Part of a small language model's weights: 8 layers.
Each number is 128 + 24 x the weight over its row's rms, rounded and kept within 0 to 255. Layers, rows and columns count from 0. Numbers have three digits each. The size before them is the row's rms in percent of the matrix's.

# layer 4 attention output, 256x256, rms 0.138, rows 51-159, columns 128-255
106:122097155124087140124157106135128123108130124132159115125133175127122153105139123150161155119109158073166128116130152103106135114107128133133132116141122118138098094091174127125104123149134115150128139149148108106101147107117168132088143134129096148160075134145146156106124176119136148124138143142124146122141142131127140116121122101118122122136131154112107130112129150167101122123141
098:139110138139115140135105143153125105112131179146120133138090150130119134134108128143106117099109111102149116162131106106142122143134109117114138135168127132130152113138122133121140118114134132135094137116098093113133114135135143108114099128114104109114141143128114144140106134105138125152120183117138131130109134126101143146114170103145125166178088142129122155075113130136118120129125
110:157154124144135138129135121140101135103112145136145146136121129138114149141110160103168113138139128114115137149116155164114099136143129156135109148098105133123172132144102114149148115142126130157117133151099124132138149119102110182104142123133149131153141164113156160137128110101157131131095136147113132146130121130123109135104125144106148109130154142116126149144147093121124137145105
098:133154117129157159095139122111119084142098133150124118125116128095122151131108104124146139120120107089185128125102178138135142135102084164113144126149111102114125141145133125098162075131122167107121120133094104130105141136107135104129118163095134108131133158137134153154139113091143107126138106102143097161109110140125144167136141150114083121107131149163109098138134149121122154130101
092:114117123128110123138133119148132141132092133124143162112146098119179127169106163101149146135161123150149128126139123141151101126160107108117125089124134128129071114133132088121090106113149102126145148131131136127099138146147111136150160115147159091105110141129119084114143103135160102056133136144143125142141110125128127113114094145124091106134162111110139144129129150107060125184122
111:121116171139082136133116137095096114118114118117111124125144121140101110102141091126138155109134157133131092153116132128156110096107121157138129156110128087129132095147115121139141093126103120110152151118108130144123143147154120131140119086148111108091087172124122111125139123153146111150137122176133159131148113144157136125123148149101158164122127122106130122137117140106139135121128
097:063123137090129158123103136120132134176095100140073128095119107131142147114125157142129101128170145134120135137152102124087119074080135145103119122153137078126180112135119159109113131123138133083107136104110117135116115087139149152149161125138079167145135153139121156157162108117124150124150166111110118176142115144119136102091127139166125155132154145106097113147135138114068148146140
090:138132125142108112125168146102109136126154097117127136132101105128149160142115139093163112166134145080101149114096091134195137134126110131125096159169102152127158103089166146100134108121109122100134107140173156151135118094114128133173098093171132144124097178122083081120130072161134142155118094120095152128111179096134067117111114135107088112128106110106153124135122137127117129100154
105:115154146125127176155118118117136105153140131128142118108121164175158098133158118150097100132110157157136148129163120161107121131116142130167153088129197111135127112091134127115118125125119104117156139156128135149139148130104158139128093126131117157111109102138122118074146159117134149112155158123133160123111123136139156134120138140123141107133118143166154165115145137116151146129164
108:131123154138136116128113132128123150099153121098102154112158177151129144137132133153125118141130100130134132122143133134084161113111147114130131159142171168143095104162084117118105125130141112097104148126142126142115132132147158162179136157119154117161120143132159142104142122096113119131136097152121137153134130132126117134138152123132150125106107110117138110116128114114156141169109
120:146115130147114116102135137145104111105171143132107133124142122132094141106111129077133111136121146123137102126148128160133131106159145149144154139131109151115153139124127115128130151113135132140117151145155119140099151112122141114119108126115153103141126115132126105156109138155106156133097105133151149123133129118144118157123146130137113145124099129126130084110105195123163131127080
088:139086101123163092110123134145131135123104144137135173085148108132105095102117131160123133142166136124154113115131152138127127138117110131117162113125097183119116106123134122140114134118123131090149163127107143154132148127098146120130130119128134140136147143144175120109165119126100153128110163113106130154119140172147075091089145139112105131134146130161142110124138090154137111129122
099:129132105084117176125114163136158125130134114139118137129108131161124119101108091133126107124124112136138113073137108146131107150146075132153124134136103150072169129180123117113112122089140147127088120101124118115125094104097133141140093150113120120142128152122128121168174091124137112130139121149151119104117150103115111117104117086128128095131126094105108087108152119135126092162106
100:147093090130095124113101135117126160144109127127099151143155145130133114123107120138149128093158067100118126101149119144116120145126116161122117125141153128098127124152136129097121123150155101149143141156122128121114153117121116144138116141133136120127132131166138093131105097080133145116117114101126093119139116135150138121126094144146164133111137124109136091122164127117162124100132
095:163120151160105118138126141153140125117127103101128174144173145135133116116123137130145113133152143103140111093133115145098114086146124167117163117131119118144131131112136135151076108137077101104123134079112128135143148090110147138107097144149118093118130157158129094125155142144130157136105109131133165128121122118141108144132116128148146129123125140132159128134162128165097140133097
112:141096124127137144134138131124125115174106128119143130101110149088144100148173091124133118142129146134135110124120148140111123126122108121118115130121119161103124161127123119136099149147147137099117128132109119129141119126106158139121115134144111143151163107133133163119127140110121137114176139101135097138127119130108112157124124121128122177125119118107114119141113129115112148136159
099:133134111121107106089124134126140119122092132132137160133106125121103143124153123129139136134140122106112154155176113125147122149126128105146135116113114153147128145152134153128132116141112148124123125140138111125118101125137130134164155143178134111114145162111138130125109138123118124143123115139122154159131150127122139154118121132098150110088131108160078135139124130159141148134110
107:122108116146129160115131105146131133124128141144153140127087102104108116113099121129115127086110143140146127133129130127113156138135112143126150119119149124083132156151095115116108136140109108133121130150155125117149134125164133124106147142119134146142130121139079114148118152145091141153106140144174144116135121118150127124153130105144083136128100133168145128115110096057117123081144
100:125105141147095120126149092168106164143147139127120136116107143123110152120137128115152135143127127134114124128132144103109139134137125151145166113102159132134113136120118134132130159146132137135135097148119120131132124132127112103094144097138106131093136108121133117092120130139166144115163194130121130117131137184138136102122157108129125128097140120139120119114090159119134111127145
102:142119139099135114118136075118098158125115122117113135152098123112090139105119150097127139112142166097113130191139124149140100140149126132111119147138126097140136072122110140092127102146139092144125102155104137105107115135152130114127128143123166159165126081113126091083138123129160107165143090146140107114130099109120141130149141095127123118122143134162121144149148128117138172160113
092:139124153153102122181129150130092130156161150126138153148136109070143130108125133146117145102112106102137108156135190141101095133130111098115156141082110098127163132086131140070117127135137158108126160140153117141116148141148122156128114168120126105140144136110125123171092138109096137114123130137160136111120113140129185130150101140141184159115139113142142098129091114111098127089135
099:153162133140136112091093136110155086108088133141140137095138081159159127135125148128126090138112144149126134114125123131108162117132108159139146115101126139147149164152130136099134110127110126110138120140106120120126120104108093117093132118131162134117084135130137146129116156119133136157108133124119176124107164158118131140097087137098093126162118158159139136145160142150167107132173
102:134162133135136115168120130129128144174152127127110136123139123120116097129156113090104135121118112128132131130158135153157164147104104142117150136124139127122154152100178127139146132149140089114129123130106134131134124102149157129138139116131151113157147136129121131149139125138136137135109162096114117168155130094138142160139111119157160146076141096127136134134144132139144135109140
109:139132140126127110134120085137146155126125112126126135119122145119132141127150158139120105128141124163170137138148157122125141128150141110129142108129098139119150121141125133124153112119105119139112126157130108140148123127150151131122099149116132113113133137143151095135128152141164150105141118097109087130080131157151143107153150123129132155123130100146121144125103127158168129135133
105:160131121149154143135124137147144132147151125116132109149143135157159107153134100101099140111110129120146093120127127134129117129147137131126143136116141143096107123085129106131152117146175100094122113124127129146124114090091150107110113137115123128118106105118141118141152113101117144118111133130137155153148122138153113098150106118128146140142160087149108131150096146154146173118140
108:132143148158125123149137116152136142117163132127118107146124126123149086105110158084135105145141128118127157075148121132149119148102119124152125167126142129158133117116100131114097110116095135113117083131143129109128120090068113118119155148146138134124117112130136112162143109126119182138148119159119127126131123112140105158138150173136136119135143144121124105122158132114134129152129
093:174099162131127130144128141169164076131125139167107148122110111181130135118151120132143107112123139120105143141147102146159100128149115104127128161108137106127127101111113155147128166123122140140117117154156152142159099182118118166136135099153114117152131114114137117137141127124119110154145117166155112139152151147119154150121108142099115100111136156153142110120139124112126094113107
086:112153148129097134157139134097121116141143093101136122121127169140101129102177107136089104127067142135118134161142119151129141122153127148131143129151120131158104125114161132131128110119132079126114097148107131069127145157116128129162178118103116126154117099119130134138171137111132131163113116135059112129135165147137136116141117143128100125155100116174087123130107152094100143154090
111:107111132166146165162124117120111108144145131080093113093110097117124121099109121100111134113136126128150103131124112130147120131120120120122139136128092129129106135114156122173107158107113116120139108132119123110114145146120117141168095134143126101100135117126144108157145123103120128135133127138140110101137131123146102110113155135117148111123137141140138133144127127114116135097133
099:152141081149147140094146120105139126136117103133109150120128137131152144156118101122189142125106132136112138115106139132125138144112102097133105124123143095131139156116121134126087089126131099096132119124159144130132126157128171126146122141113123141150108154087121113123145118109107130131154142136148102103125119139141122129108098128135145109128141099151133083154121117111126098127127
106:128126110157107146132167103115087178104132131148097120098111146121120147118109103140115115091107135162120111142089150126113146118134107138125092109134136139102122116128106104107123104110135140130135096130147108129142128149133098157111123160134124131145104130111139132124127107133139099122138138123128113153137151104100121104131140143132115124108126133123132117126129125118142126135162
105:116129131116133140123139124141120135146119136141171123119156131120124153115080122104109156151110141125145121133135101116118149115130116108155153141120094121133143131101121153119107097119119159141130130157145180155087134122113092163113130097104106113143113113118137118172173109106116111141118104125110094137113151129160111097116105125102129135129113132147134117111111156150123094168134
106:095155127145124126147104117144138126103132140139157140105163119137110130113123114134127115147098126087136157133149150103089156130174106104116104093111163137122146124143152150133134143152156105104122121150150142128145118148151119119135119108149151131125141105112115150125093112135094137108120142147151127124151123138128122109149113134097116071151125132138103112123099143132100132127109
096:124100133114140149149124143130123157137145122153125139121158088144122136127188143095123102120119139095116132143114141103109145185122156121201136094116122126128136109155109097154143157099139111131119105171126122083171134169131134111146104153137143130138151163121124106137167144131107126124129108155119141119145106092135124140146084112120120151149133083130112159130142133097095119119124
094:115144132140143140101114122141156109129125065126132094121147127172121138128113081107150155145099165106133097117152145122139140148117120138138149132140133142155157152124175138128136120147128153120128141143110125123154126107100126138124143137121129112140165109119102168169180113129119148152113155172140127092136125117108137148122126107141103105146146092124128126153125125128126096151113
090:130144142130173133115138160118135107150116103165154135142111127166100141111102136140151126120118131123162071133099144129139122155148111133109119150151140138151141105115128114121102141103099165147101089157113127088105127156147153104158129152140140164091120124121122155123112132105088105106157089128132135113119138118162108115121104129137168158100109123097128120112093095121120128132145
098:104144136098067118102116137109153110144136156125113130138159176160137114123144090106123111140146139154137078130124111112155130107120136135132141155128151147128134077121161103129157133148137129112136156124122094130145122143123122118126153139158119135099169167156119129129110112124122103108136147094106103145111123135155104157155109101135101122143139099154125117157109108095120150133129
103:100113139113097151145145091131118091137137149095129107110122107142121104114126110168119112136139121137132107160135107101122142117138128119132129143146145134117154119124104138137146121106126119167154096151151133131137119126145101131127099123124102146140136129098142075112088137141099151148095117116151143184157101139149151126154135146163158121122145119113118103130122128102134133126126
089:178143129149129105160118120088149153136130133102134135074117124109088136139142118164114137118110113099123142157123109117106143113103098117140163149137139097113129131120129103142105130135095101142125136152124142153105103145161115106157142161151101071099135092120118111121119131088123156135162129157170120129110135095106131105091145118134111117131148112171156107114131127160134125113114
097:139099114131152121117111114116122137119158115144139124116126138150142105131170095164144110111154137146160142141124099135123107128146105117092110130144109136112153115153138149133123129110157148152112122137122117143123115152158106146135104132137108114116143104111112110151117161111129127140098139167137120144106159125128138132111110117118078111120152119151137145177120140122135142147106
097:101122132174143121108139153128105117137148158100145102099102159145110122148161119135120147132124142124095129147124129113116110171111096110097121126186134138141116088095113124116118158138116145159142146153146156102140144117123146147112173126119132157109117156145140127160136123113130147095127147102131143139107133136126152157160115103123119147115133157123116101132108166152132148151158
105:111136143100125135130134109112114105156148103125129155093147112118145067106141112133112126110126122143130108129150119123142137125165099142169112163131166122145116121115125129185147128111153144133149124113126130132109162149112171125109131123110140130136116108117143103111142144120103106145135132126119104127131107110096139144133150172147176123135124080128111109138129140105095137128116
103:109115130088149123136149143147112113142148121115105118128124120138142124131119113141119124111104103143135110141136095180096136142152124122128071122111097100145096134153129159133111105128131137116134137113165136154119139110146106163127118122115141113173138154127105149116149127138131126105137117132118138129116090101133107145102131091145111105100102141165155136108152093105122121102099
088:115140119138122099112154160140109101129130114118115168173130130108153149165110125155174147133121163130155117153100110135155126141152130133145160110124147113095115119120130126149107104140101146101104166123116107140089140149126120131152141147113122152141148142131137130181142115141136085124104165093125156146148122146089120114111140105174134116166174145133105119123104149108138134126118
108:108125112167120134121130124147130127127107133100148141118105124149148138134153143114120146136112140136138126101104122123098191120160158146096139150135132103113145120092102133141135113137094134143152134110127124152117102126129141120143103118121144148133126113142134118184135142136135136129125136100139135113119158145124136177125125108129116096129127115137108140146147111132098118114139
094:102154112137147156113124137172136144152107140152116107131112121111162139085126105114183094125101138137094130095082141127125145121174135123128111118149143107139168138132122148092134130149124127121142136113100156149123145135116135104106119121133144124096168159111134129121126134146131136141117137161157127140150096125128122141129130125129113128121139156179100134150149130147110107096155
099:148132137136144147138121145076155144131125156112108168127094123115121139141102121110150120138100130122096137144121113101116112125137126123101137136156142170109110120131140109115125108089159113143139152121126103120100119150163132140144121139107160113127165116156137134143122123144105134116111130110141139139123123183146125090112117096131147143142081156155159120122130132137089142145141
098:132150168139107156160145161132111170128102129158108134118125115118108095114131155155121116074151140091121131118132107080152135105142113119175146086113138139117114104095109117117087101128168137137136097151127150114158120134136132152147138110085102124127101123155115139127169156144108124114133094121137134148148147129125154168145093133129144100151158101078136103153136112121132124128116
100:128110127156117176131121170114112128092159167143137125079123134133117144128130125112117117149172106135137135129116144133145127132148097159153158145099129131125121138112125121120120145106110132132137104123139143146153126169156112101165102150116118124141158144188102107081112149124137108130101135146096135130093147110111140121134116129115120111129121083106119112160134119145130134123128
111:154121124153127116121125091131099179149105122151163141161132154143134133128162142132135132153135131111155113142108131137130126130140113153093102127108141090150152142113129142139115133135134146120102147142124146109126154098106101130132127078120100122112112158108150122133131126129156174103151147139157117129143110130140157152120098099127140123150121138102123124126108111135094150136131
095:070116115085095145103137143109148123123086128145101152140143113146135132139127142146120114093151103105178147072165170131140143124168113118109137115138118135156121134113148148132109131153145135180118125123135136141137122138113130147103148098138126109110099142095137122167126123108130117132120141090148102134156123128080139102144117140155087124119111137108143166134162131142119126133142
097:100138097083124139163107132121124131108168137105139113160157109122104147135128112141126119094119126148128103108142170101129112126148171133121123166163145122139179162146120116148141099158106142137138124136127092126127137130125117127087136109117139157158132124099111112145143116137123100130104107173106157116201132123157153125117120123126170150134130063137124152168144104135140144128130
087:149105121127116088107108138088083117123146163136128125109155146118103140124179148118125135143098125159092146158162113117116149118122116151145139109158125141125124175119108156125125144115143161137096119127130165134135126099095134136157137121179116154123112121154136134131153104132115136115105161128136104151138139134119106113101127119120119136129085147111104139125127153094084136115112
109:113158099165093143131111117145133120119139123120145117128146135157157107146093117156115152129084113136124148137135125146158114130138122140127112133128140105135144121134154128133134133110123137131115152116157121147136108133151114101128121128160109143126159148126124092135138130128154143134100128079129150114134139147124121131121133126137147160124132132126117105100138106131131151107119
111:130117117137131118135104119112102175130131131127124148139128105128122150112137112161130114154134184148117100136114129146139112103133137120153136112130151124162089148143141128142118147117133127130130120085102146124123134092130147136113110158131126124144125140118130112143134134116156138100119139156143114152161085132143123132107157113138109154125118116153160127106142115185137135154124
092:115100102138158145118155138131137163143093106120153138123134141155137121108120154080148125141131080125114080089137088121128115138134125113133145138138119155116160145117123164105136123138129130139099128146130099095143113106143090124132115150132168144124121141097138130114122131130114113143166126083130137133116095132157145134127139142126143099107118095139166160112068148126134144135134
101:097146138110117165125121145111126132121134111114128139115114117095144135138135138098124139149153179136152143122129121130164123098140124088121145125125109121160153170130122160126114149115142119114094107131105152142141130132116137162149096095143122150114132165098123140118127148107080104144167088151141127142141121126118153142160129128132133150140130120111085129095098126126130115143116
100:167139126127130109145135125084131136163146105138149130092144115114125157151132136150110112129122145128110160117114154120126100134135148094134145119139110153157123118096165132119106124108112128122126116124133117160121148126141114126115122164137130173158109138121134136129148111140119100134112094130151110097144110118121145118151142124149156144113117113120147124134144158159111118115130
096:149118114114125094131119118130105117184129156129155120101106113130118138154114098121134116137151148165113146100119158107112114138106136113130159139142135149104097125119189136089115136112117120115132158127128137139180151115120123173108126147122134133123087133141127122136143113116181176141080103142117154111130136141160134113137143091130111109125116113082143112100154128137139127132161
097:134151138124144108123172112144130124121119129139099127085157127172118122151128125146110132120098119136133109122117095122138159120115103138111142131101153131151120152124132127134118155127142141147116106138138138114116119132127109102127139123127121137117074140151107136129132107156146108108120126101114120099144120099157136089111106105143143142147102118110102158127169116126144160141107
102:123140132116096141127166109084117142124138149145093105162112108114111149141147123134141156137097105138106129092153135096118126115131137097169126126160163099114135133128155164124133107118164121121139142114127149135127124132152075138094137133137111129123118102116154117124144103132095133114152116102113147118099120092115122115136102123090097160128171137118129148109117146117097156089100
094:114116153156106139106115103130126134108139144117134121144113120137108143158132143119101143133131142145152119092097123121145148122159156155117117114170147165117159121128106097157189128124125125164104127133117144125109107110116134136135140079121121144104124091149146159149148118094102127126139131099117104115141154122170135146126146139122126099142099126121114096109131104126102102122137
099:172134126138126117109106107114103108130124148104101119132115140135141123157114101150142096125131104153141140126108104139150130146106101159149143101149109125115153179130118129165117092130151126135120170142156146125141140157133160125131150159148107146136152148127108107100149116130131113156122115149084122105109113144107155144127135104125095137096124110131105106133170115122127121125100
104:122116135136120125125116145159106139133134106107134162132129101125122119141107148119148120104139122137171094148126111126110128101115147117150147092140145145136132107101086087106155123097114131093100137140140119118121111102136107114086116128134142148091121128151128112144112165146137148130111103110117141111123126159093167145131136133154133123137126107123135118102133116152162120093141
089:152117120167172122100136152160122146106122130097114086084119154137151111133113168142109091140136117163148115174145128121107117070142142144146164116098111092160177094131145113172142143141094104079155116135091155150134175131110115174115130142141147148136104091122134118139079110104119148079097108118144154149149116122159135151125132113112116132137114121142129148122087138091135181132114
102:139168131143124145082116146103134124174117126112133134138134070141166136129142126145160146160117104128120126143085119102105123151168146155109137106156105101106103106134120127136132095130131110154110136164124141132110119135147133154142127149129113121135110127117136093109116122149138145089130095172116084125074107129091157109125110150131136101107120101148118103137136136116114095114109
103:126140130110140144126101127135165127117151130143128172142115110160107140113114119104125130126125123127115118130156108155125155084115150162124152148122144139119138127135141120100128134120103161125103123114161139123103127108119118127108126157136125081152096113110147142136096118098123134125136097130108121147152123091142111160150155150120161140122118111112128128158112159146132136129145
091:112146130118126134132102129127122147134099086118114120163131123075142124145107109096135143117148106132096136119126134135124132134123133176130113119147105128166145082121183130129122128103127133147114146174131160144143127120120120099135119137140116121159105128116164102142131115138125116113123151133120098095130076138128127123110118162144144125151122115132109101097164146129129106108160
098:124114137118145162122144128099104136126112128127113139085128145131131111131125125143128188107120123146152112109114104125153130119138147135135124129127162122140124110167135133165151120154100110154184138159124130159141139154154148121134153122160150133136111117135098135129133112139116103132102122133128129148106147123132132083114144105110095133157136131152099112128158177157115117136086
101:143077134126140132110136147081165101128084135137127150164121127139141120154104126125136147137146134103140152114126126111160139150148129140156144109109093152158158107127150139126138095114145105142129141103147127115136144200112166118117120141152138118171111138134204134108125124134131147114130136134099107090123141154124140115138140143147114087108146116117071122117134092142115147109133
103:126134140133147095099143117123142110126130110101112117131140128138111136079103159110142127120127140130103100109134141138124152137125145160138142130144144100112136127162134174118119134143116108119111108121158134110127128139127117135137122142137150145133126080146102124137135125125119141153104095105140132127108105147138116158116129098102113129124080102125143147098108132092144173159114
109:117143130141137105154154109137144122140114108128110119098092090117122135135135139107099107113160152120127146115130144145129159144111144139139157114140141117097120157148142103156088143135144136137146100115130154110134131133147153101139157166142142122138145138118136133127097127131117126091118128129154150141118129133114148130138164158109151109122123116141184141134127115103120099137117
098:134161148078153127150125148158150087114143142139132142124125159076116141131107149145135085104117129153119132144136127127098113152117134120139120159159172104071142125116112093108154102140175161106126132151131135136139127100109103152105103130118098113154118150133168123126090160122122130138103154154112121131142138130135164131137122157125153139108129096137152139133121142136177163112133
109:139141123138134131109122127142137125129111086130129105121113124119120128133117090136146141126107122127126078150137110139107164129158149146143127131107091121135144174137105135116089132097103096160131129116145151137127132134124150166155132115123100123105153134162115140155141134130142153117124122149120135164106131113084129101144140105124138146108131144140133112148150091133139152155122
102:172148093113106125084104123135145149130143105140102113120160137107136145112131139142145122135117128144097131124139114137136136122120115119111121128113125155147082115140120114127137130112135123141115115085155149140138142098120152101109104150133091107141162101165114126137086144123109128128112123124103137123109139087171142114123142115101127152133118131107120131146134175145119120126149
090:130129133102138153112130105091120098148120141095103108123176127139089089110150100127143170096119138129149093146082122109143101118104138162142137128124166156107119126162162145086120137132154101147120116133106131134106125099130150137106119142124150109099161085148123202154109136146154137109125143171143100163116125124128144140157090117102133140150114157125120107161110129118137114121125
102:142120111111097123133120109114133156135169133130138120115132138083148169122090136131106138155168146101086126121167113131165126131123150118113128112115134121136159144153131096136154170145142134139122125116112108139143130115131132149159135130126126124130126117117157161156101104143145121144136133122132169130096123102141071091160145117140140098146130132117140118151118133108131143147147
103:108068097124148115115115172132103131121105154127122148085144127125129170145108149148145112145135097140124118101136126131135141144125133138126127107114104144127134133123117145144137168120138127133115122125138123131101132143148127119118139142120152093136131130129125109121133123154149104116104135134119159133171122102146145156106105135110147111126142160141123140122155132126117137129127
089:126130133169156115164136110104121126122130117134136144133076158092132080117130127132106157116127149119133144156159135141117098133110129164102129123120075107139108119126134142146153121103094106141144156112144132145103141130149109116114141152148105126068126089117104157107115120144136145136076109146116131141144140137143187180165130156152116109129133096125157097081106102167140146150111
101:078113096129150115151133144139128114156105158129150124153111118055177097103137076111192123096086113098108074080156105145129095114104154116065090119117120120116117100107141154109154113120082130124108105120101075142090107138121117138116140113156159114090145135104160175113118131115130146093133118122098174141135147106108105134179096117081166124121120136140085148152124107135138173095141
101:108160126141120137135081106099092149122118162131108140144103109093101124134108154111133141124126109114143107128133148135144149104101109143123121137108154129170135136117102084118135128124133150137109116117127134152136128082125159104134144120113127123092110094089148094146121110162116125129111114116122141121078093146173129117135151137136136146112136142136090143091147120109128171125145
094:167175147158107116111124113143168088153096159101136104117126150088115083118126150120139112078160092112127150107114138136157102097133167140112143120138103141160132118114152110102120132106136112132115095167110089116155139158105138130137119114136136143171090143156152120152095139102102119117103120141165135167150135080116132100143125135142110158088106107091145114112110119108127115127144
100:118113127143136133125127164178114166142172105127113149117105123151116130141135123120127124129088131119116146137111146143106139120112097153157136123122128170117109123118126127128117102134155118106115123147109134125118077124147144147129121120125124121134165113141133145160105128145104149109148099143095131146144139116145153096129151133148151108126132109133153124143113112121118150100147
099:136155128099111116164130178131139095151143171120111139151129108149099121134118157130124128170106119137159118116117133111121126183105141099126143149154109101157122113096144168104144108129138106090157109121114142154152098144122147118086121104128140146093112117134115110137148115083125133094111126141116133140071087137120111153107125112132126100093129102118116146130102146154095137167129
092:078120153118109153128178186140127099100117112105113142128114144144126112173104105149139129096119122166118105157158133141111154141156117090145125117096176149102107137151159134146145121130159142127140112130109145152109131135141160118138106142130108124122126142169131133146139092103115111113110137152103137114088134141111111121126122127150149126092110125100150150134116089165115118108130
112:130113132127117136104113122124163134145100134132134169122143117149111177118127148116113138111126118131096114173140143138130099151105144153144143129122111123106116123118102122137131129124133133159134125125162121143118140132145120116114141135144123136157127125140123113126105127125095124154121147117131124123136144132119091181136142138126123108130181096158115119154115103141159122109080
090:157124175158134133189129161160143140122148134150090141106122116096142144120147116110133149127146138131106098130119110119111150128113113123125155162127137123104125127152136153123140114120137117131144099124109106118131156110114129154126163122139135123098173103126155135127106127118153143118140167119148142113103080152147122144146135128167157145189110130118115128113149096156124078143061
090:143121112101147144112110147108126128126093128116135106146105100145145119152121141102127128148136121130123085116101110132118080106119122156105074126119138129161121135117114126114131101129147103123158131130122103127115140126116097152122144154146134102133142129149143159129126131136117122116154130124160088124102107115121161136142121126096133138139104106130105128119131140100125105170101
100:132124143130112109144118109120153148156125078132131143165129147186113107109106123096140143120095126121089140167115126124108102102124131138113110157143114149122136129108119089113113163114122137130118128116126148132188143139099108145096120134119116138139145140116120118121104129164162133105149111124134129156117127113081103144138133148080133125135152146096122127129110139112143127126122
097:128117106115109135110135104142143124124117109166140149117142141090105147117132150124144099135133136126134142175121137127105105135107109144105132134122109118083134126117146117172113147138131097114142130106139145146144140155150112122107141120116136099103121122148134127142138142181105137111110103126177163188135121114129118087111092140150137187180122130170129128124131115112111100112173
100:148165098117143107117158125114109144154143127122163138152137149121142137096114121157154115096129153163134104105093114121095135137133164094145130130134114179131138123101152161139143127177134140106128161086147103140120155141098142179142127152109111148140125105117164162119145116123124130119148130133136162165111112101090148133106126104118113151151127142115123144118106145132158139088136
097:137158138142134118152168131144130119138163106125155130150112135140148125159137150093123135108134137125122118165123139090135130129155148124128119077144142129127117144152151142143139142150100156160093123123111129120118122163116140125125099107124132113122155158120146137126153122125115143128123133134133122126130122112081110098114103149122100136161116154148124131138155125184113124127130
083:168123117176153112117128119120150154105133168111097082131118121126128143095130133138108099099136086133156149118133132090102127147172145146184128123091094134119137129165144118134129152118133071131132144134113180153128119122145131155135137161166136120153119171122100124138149086139160124122149185149147141088136115137134156164135109119099166119125092110137159144139141097129142134132146
104:114158187141107141166095138128150126133094123140163138117141134145127108118166130096158117122113133123097144148118141142155121108135133134096114131141150142144128127119160124082137133115130120109144107134139135114120116106134115119124124163128123112182109151143145135177111116160131116148142130173109118127118132145142129113136125119133149106136138167117103135097132122126131102154124
097:110160104117090174140118128116134110121119095140139137126139139191134120057121125143098112103176142129147086167150132125122121130152112133099121162128112136125156109086119133164111103140157117117107118149152088101135142154123087117118155136135116144104122130122137115121124143126128117098172084109104121162111134151142140127110110167148136111125168114128135125142128147136147105136128
103:138108116154080094137096082100118152140126139116119119126157135116134122147116120167135116137169127170157137129148128112131104117144127088080146169113136150119119109139118122119114127111126123110124113138143117139131145126102127143110119127150145096141147139147097119123111151106102167145140123093108138114120156123118109138113131122159134126136118142108141149151124132118139125100116
090:134130115142096116111152093124145152104126122113101123141129136094156128142149129117137126115147098148112132114102116135166132115138150147126104145146099126076144137141188118139120121147118120150141146100167110111120116126146148114166093133110151164134116085071103136110175152148131098116128187132108113123165130139128122147136153166116137131122123156127123141118140116130155140106113
102:125139122125141117139089138124099169132137161111163166126124098148134100140150165108105120119149126122149145146108118129118129156135149108132120117106141146084144152144137142128099118108130121165121128125089099120127142114125176140126098113111108155150127095130117159137120138109141134119105112136145124099138106122119088131126160139105121133127116120109125141125125111104130125125126
097:135110106106143139099127120127120135111130140108143139143158093151163124132108103127137132100114155112132165112124105188147147141142127139134110099136167125118114125122115108166086099131118137127148131150119153093170115138157140147139140140133112122110115155135118113107157114127112138126113110101132127111113149146158117122105092099123113144156097126138143091106120136150084151107134
100:135168141117139106095124126128140115136121130129104135119159122091147125119145163142142127106149136120143115111156117126139134099143110092095081125101127142166129156122113129118115152115140140153150127149161131154127100128111169144141145111139102153086101099149158089135135154096109112149153158124098116115129098125116134107119119132151090127130107111123149101155129134125134135156089
086:110136105119113118126140114139120135152183120100094093093133149152108165170146123102106118146130125103127107132126139117125149119094103152126126131113103157112127110133107172119150127131143090139133143101102100111145116097128156132096119095128134154142139120145130121104158061086181136093098171175141099078140127139117140085118151110151073148128156137129141129153150126145128121109113
100:126140122126106140118149114137128119151085155143136116117109149124105119129153136114138128112129145169144125168118141111143119130165128097127129140107122133151148122117111085111132116107127108106113128102134106144158117131121092116130138117140119141170086138128135071123123135150140172095129140110100135139169152161127130114132143129131111136130093136115112144116109150146150118138132
103:118135130157085167133155107156126123168135135141110126092135159084147132129134127131103105110163142118138101130160090116095104132129154135120133119132125156135121114170110124121147123176137105110124139120171131143130113101113160125108121166133143154114118077112131111127114112096163155117100097128139115135077134127130109106135125144164131154115135131136119123116115165130143123112139
103:150139118121101111136103097094166077157102135090155121135100141115129118135098129119152120122095116118128138128100142143140102115169147093133159148157132117119099123116122175138130122079130119110127166144139131136109147116137150090105119137110169108133144142130128121144148162128175088118153104112132148163089142134138133103114132122118113109108144112110131128148164121131091143090122
090:145109129133098170092149113146104101152108153130127147114116136119164089102145139117128108126090130106102114150134113122082125128109145110129139103133127121122073137136078159120111126144115132143139132102091138133091133157140114101116143106172103118132134094138114102096084115176142146125151083127123109135144121117118120150103156123118121135121137120141119133130109070161122122125140
101:150154110145139151090124116130106166114137119138086112157130116141126134128151121147116147100094148151134132118118125154107117134109123103108106143122146160114120122109150135137132132133111127100157137138144168119122135114132126141121133140120127107184139133112146140112146179148113137108119120151089133112140149140150074120126149147143109140138183150120116151109122127135172109107153
105:145162145109139137127135127091131121138125135125121165139126146154119177113128096098137132132084119129148102103124118125116136144133094154120143151124123114136120136148116123182128122107141092140128103152148147141106134158157137130144140156137133108121106126118139115142136138128150126109108090125137179132121149131110118124168131140130178120161147150125123154111122140081138111165164
099:123103172095125118115128125125138116149135153128130123134141113116123104117138133110112136144131098170124133165102147138139125114123104130124145135112117154125139102110134157121150113120119145147129119151159109108108109097118101167147128106122161117104120115122132138132144140112128143137108119102098091112135093148099103083163141150163116109128140115118095151118109124117119130092175
103:173158112140124124099150128142134116132115110146128105133130112111136128124108148117146110135128116147106137163112126169121109123146136169153142108130128163126133151113146065109115114147139103142145117131130118154123126152153088180138140136145122137156140160127147135133158101119125136138115130126126132147125160142122141150148140132128119138117117109110098103171132132114142119128131